Part of a small language model's weights.
Architecture: RMSNorm before each block, rotary positions, no biases in attention or MLP, untied embeddings.
Training: a variant of SOAP for these matrices, 211M tokens, 6226 steps.
Each number is 128 + 24 x the weight over its row's rms, rounded and kept within 0 to 255. Layers, rows and columns count from 0. The size above them is the row's rms in percent of the matrix's.

# layer 9 MLP down (transposed), 640x160, rms 0.145, rows 5-33, columns 80-159
size [107  97 110 105  97  97 110 105 104  95  99 107  94  98 104  91 105  94  96 100  93  90  95 103 103  98  97 102  97]
[[114 118 147  92 142 122 117 144 170 153 116 144 124 139 147 108 153 114 147 142 137  91 126 132 124 121 148 100 149 135 111  78 117 150 125 112 170 168 127 126 154 113  95 135 118  96 146 104  92 122 101 157 131 134 157  99 118 127 130 111  97 148 104 143 120  82 119 126 132 118 105 168 131 141 112 144 165 122 119 146]
 [149 114 101 111  94 139 160  95 152 101 128 138  96 102 146 114 113  87 113 141 123 118 110 129  98 121 133 151 125 121  85 130 157 137 106 146 145 147 121 101 154 108 129  86 134 129 153 140 118 125 187 121 158 139 106 159 127 129 177 152  97 108 129 166 168 123 102 143 176 107 125 127  95 146 116  87 104  95 122 105]
 [151 119 132 156 131 159 130 105 112 110 151 130 141 120 113 104 139 103 174 122 167 136 161 130  82  97 105 138 122  92  95 120 136 152 189 110 172 143 122 154 122 169  90 123  98 115 162 127  83 142 124 112 129 165 120 125  92 154  91 120 161  93 127 153 161 147 139 156 110 142  92 126 129 123 119 108 114 131 127 160]
 [130 100 104 114 153 139 172 144 149 137 147 105 141 126 102 174 105 128 123 110 126 149 102 122  94  90  97 154 135  94 121 113 160 116 123 163 147 102 124 139 130 148 109  83  94 122  84 163 149 113 127 149 120 151 132 135 130 120 107 152 149 127 133 143 141  92 154 149 120  96 153 137 129 117 116 182 140  94 145 105]
 [127 109 131  76 135 125 121 127 139 141 142  99 127 103 122  75 122 127 125 105 144 100 101 164 119 137 150 127 178 141 202 107 123  87 165 138 136  89 161 145 156 108 103 150 113 179 170 130  98 133 117 153 115 101 125 124 163 124 141 123 135 143 158 116 133 108 125 117 134 163 143 118 128 161 113 116 127 157 104 127]
 [159 141 154 100 123 116 139 160  95 113 146 133 126  97 148  97 106 149 111  92 159 140 116  94 114 110 117 104 165 122 129 148 119 117 124 114 113 150 101 121  99 100 126 132 128 113 103 141 117 178 180 126 123 173  97 118  76 153 125 122 136 142 120 140 168 107 138 157 145 153 104 168 128 173 126 144 124 116 123 119]
 [133 122 141 155 123 162 133  83 124 118 154  99  89 138 192 130 142 145 151 146 127 152 141 169 130  56 146 133 101 119 126 141 161 173 132 111 139 129 114 146 129 105 148  79  87 133 104 138 109 102 131 164 132 102  80 116  85 148  92 152 110 169 153 134 102 146 144 110 109 142 175 127 100 151 133 164 126  86 128 161]
 [103 104 114  70 163 110 114 129 150 131  98 166  86 163 126 138 128 110 161 149 114 105 139 110 162 150 104 131 104 162 112 115 202 101 122 144 112 134 144 140 125 116 132 132  93 124 128 153 136 140  84 157 120 126  70 138 139 116 140 139 104 141 135 101 134 124 115 169 111 133 141 125 145 112 166 136 111 147 167 122]
 [173 129 134 124 143 108  99 149 111 135  98 104 113 157 113 121 146  93 147 159 127 115 146 106 146 171 146 164 160 130  98 127 166  87 163 140 109 134 168 134  83 130 151 115 122 137 156  95 167 124 120  87 150 129 123 131 147 123 101 134 116 144  95 110  95 133 113 176  74 122 123 121 166 129 151 145 153 134 113 160]
 [108 113 151 126 191 179 169  91 136 104 106 124 140 164 129 127 108  96 142 172 129 110 102 105 124 170 153 138 112 120 131 112 176 100 128  50 151 155  94  97 117 122 123 109 141 152 134  99 106 137 179 138 125 165 120 110 100 123 156 141 145 124 131 159 131  98 135 120 129 189  96 140 148 115 132 133 128 138 108 131]
 [128  98 159 158 114 134 110 145  98 195 111 142 134 132 103 132 125 102 125 101 165 117  90  97 162  90 179 187 120 101  77 105 174  91 110 108 133 142 155 113 103 157 141 153 134 104 140 161 126 131 110 142 106 117 106 137 111 118 164 118 167 183 146 147 119 130 141 127 118 134  66 104 134 144 151 104 140 131  87 102]
 [146  98 147 115  99 116 146  92 110 140  79  91 155 122 130 142 133 126 118 116  82 155 127 137 103 101 179 105 143 160 150 139 109 147  99 163  97 111 129 122 133 128 117 163 122 140  68 105 171  94 143 128 134 162 134 108 144 170 147 118 118  92  83 152 141 133 132  97  71 135 141 100 121 120 141 159 119 123 132 132]
 [112 188 157  85 163 102 139 125 136 111 119 147 110  91 137 135 157  85 117  73 127 123 140 134 151 142 117 126  97 139 138 167  81 146 138 117 113 145 112 139 150 120 129 135  79 113 132  75 119 141  73 161 130 161 135 114 109 158 141 129 103 115 134 103 105  91  93 133 112 132 135 128 144 122 176 151  96 102 147  80]
 [ 88 156 105 122 146 157  83 111 134 112 116 124 124  90 130 129 179 131 164 133 129 130 143 115 164 150 146 190 120 141 126 101 115 115 126 145 123  73 130 125 129 118  91  91  87 120 110 150 114 142 110  71 156 176  54 144 147 122 125 106 167 112 140 113 136 141  92 136 136 139 111 136 154  97 152 124 146 110 118 150]
 [ 71 132 143 137 146 121 149  66 141 142 143 104 119  97 149 151 121  98 126 131 133 149  97 139 126 153 128 118 127 117 122 126  99 132 140 141  96 125 133 114 137 158 125 140 166 193 151 101 113 142 126  60 123 188 148 119  98 154 137 136 107 115 120 108 107 121 120 139 136 155 109 180 133 153  92  65 124 123 120 110]
 [114 126 135 158 129 126 104  89 126 136 134 108  83 107 127 122 180 110 126 119 107 116 117 131 127 112  82 148 155 126  83  99 134 116 158  88 162 173  85 110 133 142 132  99 121 165 149 137 173 162 121  95 151 107  81 149 131 151 137 173 146 152 140 137 163  90 140 133  92  86 145 115 148 126 149 130 130 151 106 138]
 [113 126 159 116 135  98 100 172 153 122  82 160 118 142 141  99 116 156 128 119  91 151 130 116 150 106 141 172 144 141 123 150 155 154 105 188 120 129 147 167 163 133 133 112  91 118  79 144 136 132 124 123 116 133 152  99 153 141  65  78 102 123  65 120 157 136 140  96 111 143 130 130 144 130 128 141 138 133 143 155]
 [117 109 106 125 147 119 164 132 124 116 138 158 124 158 155 139 104 110 135  74 131 127 136 150 136 181 130  86 115 143 137 132  53 127 114 118 122  86 140 126 156 143 118 117 161  84 106 108  93 166 128  80 157  91 159  77 122 117  84 132 147 140 150 119 117 111 108 125 107 105 174 111 157 122 154 102 129 126  98 108]
 [ 58 143 171 103 104 178 142 132  90 118 114 197 110 172 153 134 116 135 111 118 137 108 124 126 101 130 110 163 129 136 156  92  92 108 137 115 135 180 132 135 164 110  99 115 162 114 107 139 144 164 105 112 119 156 137 140 145 103 135 125 140 101 115  97 104 138 131 160 128 129  79 135 171 132 134 133 177 148 105  85]
 [120 153  91 152 130 137 141 130 129 138  93  93 176 126 128 150 106 156 142 143 171 125 131 135 157  94 176 150 110 162 112 175 131 138 120 121 169 108 138 170 134 105 158  97 116 147 141 107 142 139 115 146 111 136  86  96 116 134 107  87 150 131 139  91 182 130  99  99 114  91 151 125 160 122  93 117 155 123 108 137]
 [150  95 128 130 150 134 120 150 153 146 136  96 115 114  88 158 146 121  98 114  98 133 104 102 165 128  84  98 129 138 108  91  86 112 131 110 116 133 105 130 116 105  93 127 133 147 136 128 118 159 159 135 112 115 117 140 118 117 119 138 131 204 153 118 140 114 134 148 110 112  95  61 125 122 149 102 148 102 128 101]
 [123 118 150 132 179 144  92 126 174 123  88 130 132 119 177 146 146 120 135 140 166 143 117 159 135 137 147 179 125 149 114 139 111 136 127 116 124 118 147 168 158  82 107 124 106 150 146 107 123 140 132 125 150 102 119 132 133  88 123  99 129  99 168 154 139 152 134 145 107 116 119 110 121  98 109  86 114 115 176 154]
 [156 119 148 114 129 143  90 100 105 113 114 118 117 122 149  93 161 158 128 103 106  88 160 105  78 120 120 133 102 116 131 153 140 114 129 133 136 156  99 184 132  91 132 121 126 184 132 156  90 135 130 128 152 109 117 116 140 104 160 136 142 123 154 134 134 112 111 119 159 166 132 134 153 137  92 159 104 121 136 155]
 [147 112 137 109 132 159 127 112 117 152  88  98 102 154 143 137 153 117 121 122 137 115 109 102  69  85 124 156  56 142 136 181 104  87 128 154 128 119 145 148 101 127 152 126 170 142 139 108 133  90 167 130 109 143 118 139 154 126 137 135 145 158 103 115 159  95 149 158  90 162 129 107 118  96  96 105 124  88 163  88]
 [154 105  87 114 108 144 137  89 128 133 171  80 133 143 139 119 148 153 132 172 117 148 143 153  88 139 140 128 133  89 113 160 119 119 141  94 136  97 141 135 120 119 152 162 158 129 140 128 125 128 136 113 146 111  75 119 135 113  98 128 105 103 124 135 138 145 133 135 101 154 150 121 149 153 140 166 136 150 111 120]
 [130 133 126 167  96 149 124  89  94 126 117 120 111 129 161 141 115 144 157 101  62 152 136 105 114 149 135 107 135 156 149 102 121 121 133 122 160 143  75 106  77 152 137 133 104 158 157  99 164 142 119 110 134 148 188 113 128 166 122 145 137 140 108 102 171 125 140  95 112 131 125 158 124 145 126 129  99 133 124 105]
 [140 136 108 131 134 134 118 110 126 143 128 130 125 117  88 129 129 143 108 137  88 133 139 101 129 169 144 128 146 164  99 156 144 121 134  99  93  92 100 129 102 159 129 141 139 106 163 111 133 157 108 166  91 131  96 141 188 138 128 146 145 118 113 145 160 111 162 107 120 157 140 147 150 121 189 129  98 127 149 135]
 [134 131 122 132 166 121 112 117 136 144 115 125 141  89 153 113 134 153 153 112 135 164 125 138 141 135  97 172 143 165 162 134 132 164 103 139 112  83 141 126  98 143 160 110  89  93  94 143 135  88 116 152 120 127 121 149 100 118 108 112 105 149  94 164  78  88 125 130  96 129 157 125  89 167 140 126 133 138 136 108]
 [ 73 189 150 102  94 115  73 133 133 166 166 125 121 133 122  78 138 113 106 115 155 153 149 136 133 137 126 145 147 132 134  82  84 123 155 179 151 122 138 115 100 115 142 139  93 152 105 137 141 113 102 113 163 122 155  91 111 125 116 113 149 122 148 146 164 119 126 132 133  99 167 131 141  97 101 150 135 143 133 122]]
# layer 9 MLP gate, 640x160, rms 0.15, rows 6-33, columns 80-159
size [ 98  96 103 101  99 106 113 103  95  99  98  98  95 102  87 108  91 102  97 101  95 103 108  97 102 103 102  98]
[[109 158 125 145 133 116 102 146 129 122 123  84 181 146 151 132 134 133 129 105 141 134 139 143 147 136 145  97 126  81 118 154 106 106 126 116 157 122  89 141  97 124 158 157 112 131 143 147  73 139  67 101 150 131 121 174 132 133  94 106 170 139 139 114 107 146 137 101 118 108 150 117 129 126 143 118 132 122 103 117]
 [110 118 133 132 107 143 131 157  99 158 139 122 107 150 138 157 163 132 138 130  70  96 111 126 138 113 120 157 145 160 139 105 139 110 116 106 140 113 119 158 122 175 150 146  98 111 110  98 100 131 152  96 122 110 160 116 122  45 170  93 100 102 173 116 162  87 125 117 138 132  96 154 153 132  82 115 142  92 148 143]
 [175  95 113  93 118 118 147 107 153 116 136 128 137 122 159 113 128  71  80 101 161 114 105 133 109 145 154 150 131 106 129 148 158 126 139 114 118 137  85 110 114 170  97  95 127 144 141 125 115 112 128 151 154 141 130 121 106 118 152 148 117  94 153 156 120 112 128 106 104 119 136 112 112 136 107 132 154 122 141 146]
 [204 151 133 134 115 105 112  86 142 147 111 155 120 119 130 122 144 121 156 125 111 148 137 112 127 135 102 119 144 126 141 134 154 116 174 111 123 162 133 158 127 160 107 118 111 115 146 145 130 105 128 128 125 132 167 112 142 155  74  95 133 148  98 110 113 144 135 166 117  80 117 128 127 124 148 106 115 214 168 129]
 [122 148 169 136 139 174 111 140 110  64 124 110 118  70 100 142 173 102 154  75 138 114 125 128 157  76 106 144 151  96 113 152  86  98 126 102 109 108 124 143 123 135 118 124 129 121 127 139 149 121 146 121 145 109 138 158 140 104 142  88  94 112 143 139 110 126 133 119 146 111 205  90  94 144 134 147 134 119 114 131]
 [134 105 134 114 147  90 146 114 150 136 105 109 120  82 122 129 110 132 135  85 122  99  97  75 149 155 118 192 155 142 111 125 108 186 131 115 128 159 132  99 132 106 124 128 113 122  73 153 135 103 117 117 157 134 128  87 140 149  85 159 146 146 102 148 180 160 100 126 166 117  84 134 144 114  79 105 145 133 120  70]
 [145 115 158 153 119 138 133 130 116 119 117 110 136 102 101  95 108 129 132 112 119 164  97  80 174 124 148 157 131 108  84 120 160 105 126 106 141 142 121 113 134 146 141  96 142 106 138 140  99 158 147  81 131 155 123  99  96 149 160 124 160 105  99 141 106 172  98 107  99 170 137 109  99  89 188 134 145 106 144 115]
 [167 130 163 103 154 120 127 139 130 156 145 200 155 128 145  83 128  97 152  65 123  93  92 125 161 146  85 135 133 155 129 106 170 130  92  88 131 165 122 151  97 139 110 164 152 112 101 101 151 155 151 134 125  99 111 146 132 163 129 111 134 101 131 125 112 125 104 132 125 144 107 131 144 155 157 120 139 103 105 114]
 [ 93 120  93 149 130 111  88 136 148 150  95 140 102  93 133 117 127 141 151 130 157 150 142 189 143 124 125 101 135 124 142  83 110 118 107 194 150 112 131 131 121 143 133 163 122 127 111 110 109 178 114 109 110 122 157 125 115 124 131 147  92 114 168  78 146 138 122 150 173 135 151  96 104 159 151 106  77 144 121 138]
 [ 94 117 113 140 103 133 141 104 145 130 138 107 136 123  81  92 136 148 122 133 110 124 129  92 152 116 119 132 148 145 156 123 207 111 108 141 159 145 144 130  80 132 156 181 113 131  62 141 140 105 146 114 193 137 148 120  82 129 145 139 121 104 114 122 101 113  68 131 132 134 120 143 110 119 137 128 148 162  92 131]
 [122 179 154 139 174 124  91 139 114 119 134 106  87 175 156 120  82 110 123 106 157 182 134 124 130 129 110  96 126 143 122  79 107 115 137 112 149 144 123 128 101 144  70  87 110 100 118 115 120 150 103  74 125 122 135  99 170 103  98 104 130 114 166 117  98 141 140  84 146  93 142 109  76 136 146 100 110 134 101 108]
 [126  86  89 158 139 103 151 119 165 106 139 139 145 115 113 201 118 115 101 160 111 117 139 147 144 140 126 146 108  89 143 138  96 124 112 150 171 120 106 184 113 123  84 111 142  78 136 129 107 117 125 116 137 144 106 140 158  85 135 119 114 172 149 147  86 141 147 110 162 109 109 131 151 124 162  88 150 137 140 128]
 [164 135 117 132 125 105 136 134 103 114 103  95 154 136 114 108 160 128 104  84 161 129 147 148 159 115 114 123  83 109 154 141 109 120 152 137 108  94  75 119 130 145 148  97  94 119 118 117 161 104 133 164 148 102 151 157 121 154 144 121 117 163 100 125 158 164 166  99 124 123 111 135 146 105 125 176 147 146 150  94]
 [147 114 142 152 126 110 121 163 132 110 128 143 112 162  98 112 109 113 120 125 159  80 152 140 126 129 140 145 115 132 145 122 124 100 127  93 129 152 146 155 146 106 123 148 130 133 125 108 125 179 123 126 165 105 116 132 145 128 148 107 120 142  90  87 109 111 110 132 143 122 139  81 152 130 155 123 181 143 117 118]
 [186  60 106 131 144 142 131 113 142 113 149 149 180 113 138 144 150 109 124 119  79 181 141 142 166 133 195 138 121  79 121 103 128 160 133 140 177 122 152 159  98  89 123 118 136 109 137 161 113 105 141 141  72 113 133 112 128 101  95 176 116  98 127 132 130 138 113 129 120 138 131 169 150 106 127  97 128 113 131 147]
 [135 138 148 119 159 172 125 202 130 145  80  76 107 119 127 139 153 112 141 101  93  89 133 123 115 144 148 134 129 135 131 122 153 116 117 130 149 142 152 123 142 159 141 105 156  99 134  99 130  91 156  95 116 139 135 154 101 125 142 168  87 138 179 106 144 146 116 133 153 153  72 144 156 134 111 107 134 106 113  76]
 [135 105 175 146 158 107  96 169 184 130  96 111 110 109 132 139 160 136 161  88 127 115 120  93 154 134  94 126 114  93 135  82 144 108 146 144 129 136 129 154 152 130 105 162  87 120 133 124 129 129 163 128 117 149 124 165 146 106 169  91 165 136 146 182 179 140 122 149 100 143 108 136 173 106 105  83 179 127 135 158]
 [147 137  88 113 148 113 110  95 113 132 120 120  99 151 135 128 127 141 138 128 151 100 124  94 122 170 129 113 137 132 158 141  95 140 125 130 121 193 131 126  85 167  85 100 140  86 101 132 101 123  84 132 108 104  91 138  95 164 172 122 126 147 162 133  76 126 114 112 114 110 147 143 125 151 151 108 138 131 113 157]
 [176  99 171  69 154  98 146 106  78 119 111 129 144 132 128 143 109 128 178 136 145 141 128 132 136 128  89 126 195 114 134 103 152 131 118  95 152  94 119 135 111 154 119 185 166 114 110 169 158 139 137 154  95 157 133 143 111 154 147  96 149 175 122 106 147 135 178 117 160 129 125 157 128 146 127 156 133 120 132 131]
 [127 128 146 121 139 127 126 107 117 110  70 110 160 150 131 146 140 136 119  83 171 157 144 133 100 138 139  95 119  80 107 131 120 134 137 135 179 169 178 142 128 118 130  94 145 142 132 101 146 133 137 125 142 122  98 153 108 105 153 105  91  88 130 100 121 122 159  99 122 112 116 155 134  84 144 131 140 166 149  95]
 [133  89 154 119 156 149 127 127 144 125 104 142 117 111 119 154 142  80  85 162 138  95  74 185 137 109 157 118 155  88 137 126 151 117 118 136 167 121 119 136 133 126 109 120 129 140 114  89 117  88 155 134  67 113 114 133 138 160 144 134 137 121 121 128 149  82 120  81  92 110 123 125  61 160 145 129 107 124 155 134]
 [ 91 146  84 166 148 153 101 122 120  88  99 141 114 134 104 154  91 113 162 148 115 120 147 132 136 114 107 109  81  96 140 136 116 113 129 121 102 118 117 161 115 146 157 115 129 113 100 102 165 119 126 135 142 112 118 166 162 169 126 152 158 107 143 116 142  94 189 127 152 133  95 106 101 123 141 107 100 109 123 124]
 [141 151 121 128 132 114 133 127 119 102 115  94 134 158 132 134 168 104  89 115 162 138  93 156 165 136  99 114  91 119 104 134 106 123  98 141 120 134 108 166  89 147 115 106 154 142 125 153 104 152 160 129 137  29 113 130 105  83 115 102 156  97 123 176 125 129 134 161 128 117 114 110 125 109  72 155 119 143 123  97]
 [156 140 115  99  99 152  99 138 134  81 143 110 115 135 125 140 170 130 145  93 142  86 155 192 157 151 152 131  94 162 101 115 154 137 119 112 138 136 125 157 122 139 105 106 156 122 148 154  99 138 150 125 114 134 120 144 104 134 116 100 111 116  88 134 128 119 116 131 143 133  98 152 133  97 133 140 136 104 171 133]
 [118 110  64 170 114 113 133 138 121 105 118 164 130 162  90 150 111 139 151 148 147 134 143 121  93 137  48 132 132 132  95 114 120 133 125 145  91 119 154 145 148 125 115 121  87 119 153 141 127 122 109 142 113 138  97 133 133 131 135 109 147 155 130 107  84 182 164 129 131 143 102 126 138 131 136  87 116 157 131 145]
 [123 148 133  80 126 112  95 161 154 113 119 109 124 126 128 130 108 155 109  90  88 137  92 126 186 161 167 128 119 134 154 128 151 126 137  80 104 116 112 121 124 170 123 149 143 145 117  77 172 143 154 168  92 175 155 139 117 139  98 142 114 112 124 132 155 118 117 139 153 130 149 157 140 101 142 114 111 135 133 115]
 [167 147  94 147 111 150 106 123 107 128 112 119 148  60  97 150 125 156 133 136 107 134 140 135 171 102 114 132 124 135 167 106 112 136 120 123 139 124  95 119 150 160 135 121 119  95  97 132 114  95 123 127 156 150 161 109 106 151 125 101  62 125 126 169 138 103 116  88 147 151 188 142 106 125 126 120 141 185 115 116]
 [160 108 146 128 162 132 170 106 137  58 167 131 151 129 126 124  97  88 152 126 141 117 108 166 180 149  90 105 133 143 118 153 188 112 110 160 135 145  79 118 114 164 121 164 114 115 165 100 112 189 160 100 131 140 176 126 149 116 184 167 114 126 146 150  91  93 131 131 104 140 181 138  93 130 118 111  88 115 126 137]]
# layer 9 MLP up, 640x160, rms 0.151, rows 6-33, columns 80-159
size [ 95 105 105  96  97 113 109 105  93  98 103 101 102  98  93 110  97 105  99  98  97  95 104  99 106  93 105 101]
[[115 142 136 100  89 125 128  91 135 137 134 123 114 158 117 155 101 102 144 112 135 137 156 138 113 114  83 113 151 123  62 153 142 100 127  65 140  91 150 104 104 143 128 115 136 114 145 104 160 112 119 132  87 134 133  95 145 113 164 126 121 170 138 112 102 119 105 179 129 113  94 131 164 128 131 113 160 132 103 154]
 [150 126 160 143 122 136 174 106 150  96 126 120 121 148 124 105 141 157 135 177 172  95 107 159 162 112  94 128 108 106 161 118 101 111 157  93 162 120 144 126 133 130 114 161 137 116 144 136  86 154 127 130 173 127 114 176 109 130 151 121 124 104 163  98 107 131 132 179 139 149 139 105 152 121 125 123 150 104 114 103]
 [142 109 142 127 147 145  96  82 125  96 132 140 136 146 119 162 142 140 131 116 113 143 124 150 103 117 133 137 171 142 147 100 146 152 138 154 126  83  95 126 111  92  97  74 148 113 119 130 123 168 138 176 148 124 161 124 136 149 142 141 112 133 137  77 136 128 152 122 162 108 103 146 111  78  97 119 127 118 109 143]
 [134 120  90 146 114 161 129 117 138 106 152 132 137 135 127 105  94 100 116  88  99 160 176 146 150 144 115 157 179 122 159 154 128 180 147 144 129 123 115 179  96 129 127 135 130 138 116 134  96 128 130 119 116 150 128 126  94 124 112 110 135 136 147 133 123 142 133 140  94  86 154 141 109 116 156 127 109 159 103 132]
 [137 127 149 101 159  90 106 103 139 135  99 143 120 130 161 133  95 113 125 114  89 139 121 137 144 157 143  99 125 102  87 119 119 170 178 135 151 130 144 105 120 142 148 116 142 171 132 132 128 204 110 128 167 105 144 119 152 142 137 148 149 113 135 132 160 141  89 143 121 161 164 135 143 110 121 148 129 134 160 124]
 [143 140 151 143 148 144 151 130 118 106 147 164  82 165 142  83 154 157 158 103 152 154 137 138 119 104 128 128 125 131 135  97 148 137  93 131 120 136 159 116 136 136 108 118 163 101  97 173  84 155 135 139 122 129 102  70 108 125 132  88 100 117 101 122 130 121  90 111 105 126 163 150  82 146 116 101 107 105 116 150]
 [124 143 123 147 130 133 138 173 138 156 144 117 127 168 157 164 123 121 137 112  99 125 131 184 177 135  82 147 136 168 167 157 104 126 119 128 152 162 144 123 142 112 104 102 142 142 133 134 109 120 121 168 117 103 111  97 131  98 126 150 174  97 105 120 153 120 184  78 136 108 125 129 136 124  83 169 118 106  96 167]
 [161 145 118 123 162 100 136 164 163 150 121  87 121 126 108 115 134 155 136 169 112 138 164 151 108 110 133 146 160 124 126 145 117 156 108 133 104 108 159 117 129 129 131 144 127 110 184 102 134 134 187 123 134 118 135 147 137 140  89 113 139 129 138 159 143 166 170 142 132 104 138  98 151 139 141 137 150 120 107 148]
 [ 99 125 133 108 104 141 155 116 146 172 115 160 123 109 148 132 123 128 130 112 133 137 128 120 151 201  89 120 128 143 136 125 122  92 110 127 135 117 124 130 119 159  89 131 123 143 170 102 175 121 136  99 171  86 142 109  83 128 123 136 138 151 122 117 121 100 113 136 129 131 115  84 131 161 129 116 112 111 173 135]
 [150 106 126 166 120 125 126 101  94 113  86 106 145 121 168 136 118 117 159 133 138 157 161 140 136 149 150  92 127 142 152  86  89  96 154 114 141 135 139 111 160  87 115 101 158 119 135 103 115 108  69 106 118 107 127 123 135 149 136 127  88 133 125 154  73 141 125 127 126  96 176  99 118 139 113 124 143 154  86 145]
 [140  98  91  91 122 126 145 113 106  98 130 128  85 133 157 171 135 134 104  81 102 102 123 162 140 158 154 140 109 156 132 106 159 104 103 136 121 115 138  86 151 107 162 126 150 173 113 132 145 112 147 124 149 146 122 132 116 136  62  99  99 115 110 113 114 120 138 114 103 118 115 126 140 125 205 127 124 131 111 145]
 [131 129 142 130 144 153 152  87 111 182 151 146 135  92 165  83 117 144 141 113 164 119 122 149  92  85 103 116 135 150 133  80 110 131 185 114 162 135 149  70 138 134 154  96 135 182 122 131 137 139 146  89 126 169 121 108 122 134 165 172 118 116 120  91 123 129  81 102 129 119  76 142 126 126 150 125 126  88 103 118]
 [123  99 122 117 119 186 141 129 122 153 147 128 141 157 153 111  93 134 116 133 102 138 107 131  88 139 119 138 142 100 121  96 131 117 124 130 107 174 149 128 144 112 100 115 155 137  83 156 147 143 133 113 163 142 164 136 104 153 130 139 167 137 149 160  87 161 110 102  80 184 116 103 118 145  99  86 120 116 128 118]
 [100  98 129 121 115 137 146 109  92 168  88  85 124 110 137 141 146 104  94 142  99 127 122 122 183 137 154 156 112 109 136 124 106 138 145 135  90 139 133 110 149 110 135 135 158 138 128 142 170 138 162 139 123 130 163 116 146 130 174 146 112 120 118  89 139 126 104 126 120  96  89 135 114 170 119 104 141 139 113 105]
 [149 114 135 131 137 145 133  98 128 117 141 170 117 136 122 143 148 124 131  86 152 124 172 156  95  98 139  86 136  91 154 105 125 138 117 151 169 164 166 155 132 144 113 108 123 161 149 180 156 121 127 159  73 142 115 129 107 141 126 128 143  98 151 107  97 171 104 154 134 154 103 162 139 106 121 124 115 122 161 118]
 [132 137 109 118 159 136  83 189 129  75 120  99 131 124 118 111 117 190  99 122 120 113 156 136 140 137 172 129 139 130  75 155 149 146 159 126 167 150 140 119 130  96 102 126  99 108 147 131 131 123 155 181 107 145 144 142 134 134 156 109 129 131 132 142 102 109  97 147 115 126 137 112 148 146 120 127 120 126 140 137]
 [ 94 152  97 126  78 104 177  76 132 136  98 131 117 137 139 127 120 126  98 128 120 112 103 112 104  99 165  98 114 169 146 133 113 123 131 105 114 155 114 120 106 135 117 153 142 130  90 123 101 131 143 167 133 161 107  90 136 155 134 152  91 160 174 113 130 134 155 124 136 143 124  97  99 160 138 132 121 117 172 112]
 [132 120 147 154 120 137 102 112 138 159 126  97 115 120 117 167 139 156 129 120 135 130 120 106 166 110  73 150 109  63 104 169 133 142 139 159 140 170 141 113 132 169 140 114 179 129 125  87 145 149 124 146 135  61 151 174 117 119 119 124 153 153 118 115 147  99 104  90 130 140 143 117  92 134 155 136 133 119 110 122]
 [131 138 126 146 114 137  82 148 150 107 135 139 103 160 115 101 175 142 158 134 154 101 143 156 133 114 110 112 151 179 174 113 126 139 120 126 147 129 100 131 124 118 135 118 111 116 151 144 106 135 101 163 100 135  99  74 150 135 126 101 146 122 105  96 122 148 170 107 121 165 158  99 150  83 138 148 151 106 129 105]
 [145 111 118 132 131 115 116 115 110  95  97 115 102 151 128 138 148  85 139 119 109 145 129 132 133  96 162 133 111 120 103 110 145 145 137 134 157  97 125 117 149 115 116 211 129  92 143 148 142 111 154 175 151 148  90 133 159 142 121 146 133 141 144 158 145 157 111 100  80 120 141 146 152 130  87 122 131 160 160 109]
 [ 99 144 164 133 143 158 135 155  84 140 141 118 105 138 150 108 138 116 157 154 127  83 109 127 175 117 148 148 153 113 145 102 165 119 104 139 152  95 152 126 148 135 138  91  92 117 140  44  99 138 146 147 152 140 144 171 106 128 138 127 106 152 153 152  96 142 137 108 108 167 115 157  90 170 120 143  97 131 145 148]
 [123 163 100 129 110 109 155 117 141 107 128 140  91 135  95 102  97 100 119 148 143 159 117 125 105 130 127 118 181 166 149 145 102 112 127 140 128 113 125 161 140 133 135  86 103  90 147 147 105 118 115 178 141 143 127 157 169 156 152 119  78 120 123 147 148 122 118 124 112 102 179 119  90 141 146 120  96 148 115 124]
 [134  77  86 118 133  96 106 135 181 135 103 114 107 108 106 110 155 130 138 115  99 157 153 109 128 106 112 130 135 153 125 133 151 129 137 123 138 130 132 103 110  95 146 135 113 120 106 143 114 115 145 161 134 108 127  92 174 141 123 130 138 100 156 118 145 134 107 112  80 162  89 123  99 130 104 119  50 125 144 127]
 [165 143 142 103 138 125 124  91 144 124 126 111 123 135  98 164 122 160 121 107  98 119 159 175 135 120 124 139 120 123 166 153 113 165 207 104 117 125 107 177  76  78 154 126 118 131 128 130 104 107 120 134  92 127 170 154  94 128 130 161 162 115 102  98 148 160 151 145 145 151 128 152 144 135 160 130 129 123 147 149]
 [107 148 155  88 111 139  74  91 105 122 136 148 149 127 108  99  80  90 147 129 138 116 175 127 148 149 112 138 111 110 129 136 150 125 169 156 170 132 122 122 152 133 153 109 151 134 155 162 161 133 140  91 138 110  84  94 101  93 155 125 116 128 110  84 119 108 146 124 106 143 145 136 154 115 119 117 116 148  98 117]
 [152 109 128 101 112  86 165  99 143 132  85 133 140 133 112 103  93 110 140 164 135 104 105 134 126 163  94 111 125 141 137 141 137  92 136  99 117 158 108 103  96  90  95 114 157 105 104 162  89 136 116 180 121 102 154  97 128 115 101 110 142 152 147 128 114 136 136 130 170 133 118 145 101  95 147 119 132 152 124 129]
 [131 118  97 127 134 143 144 127 119  94  73 103 132 117 166 126 106 157 121 160 124 114 127 125 122 134 110 102 112  98  71  89 135 119 101 109  88  86 113 105 157 154  87 130 103 100 122 146 148 148 139  81 165 121 135 132 144  71 130 144 122 158 107 141 150 167 142 135 120 118 168 110 132 119 149 143 157 119 140 123]
 [145 144 111 137 167 129 134 153 150  62  98 120 140 134 137 157 112 122 139 150 135  99 147 120 118 153 105  88 132  90 144 153 115 137 157 106 122 111 135 111  56 119 152 116 123 141 108 153 105 152 141 103 150 136 120 125 145 121 173 123 112  85 146 106 117  88 123 158 122 121 143 154  99 125 152 124 119  88 131 173]]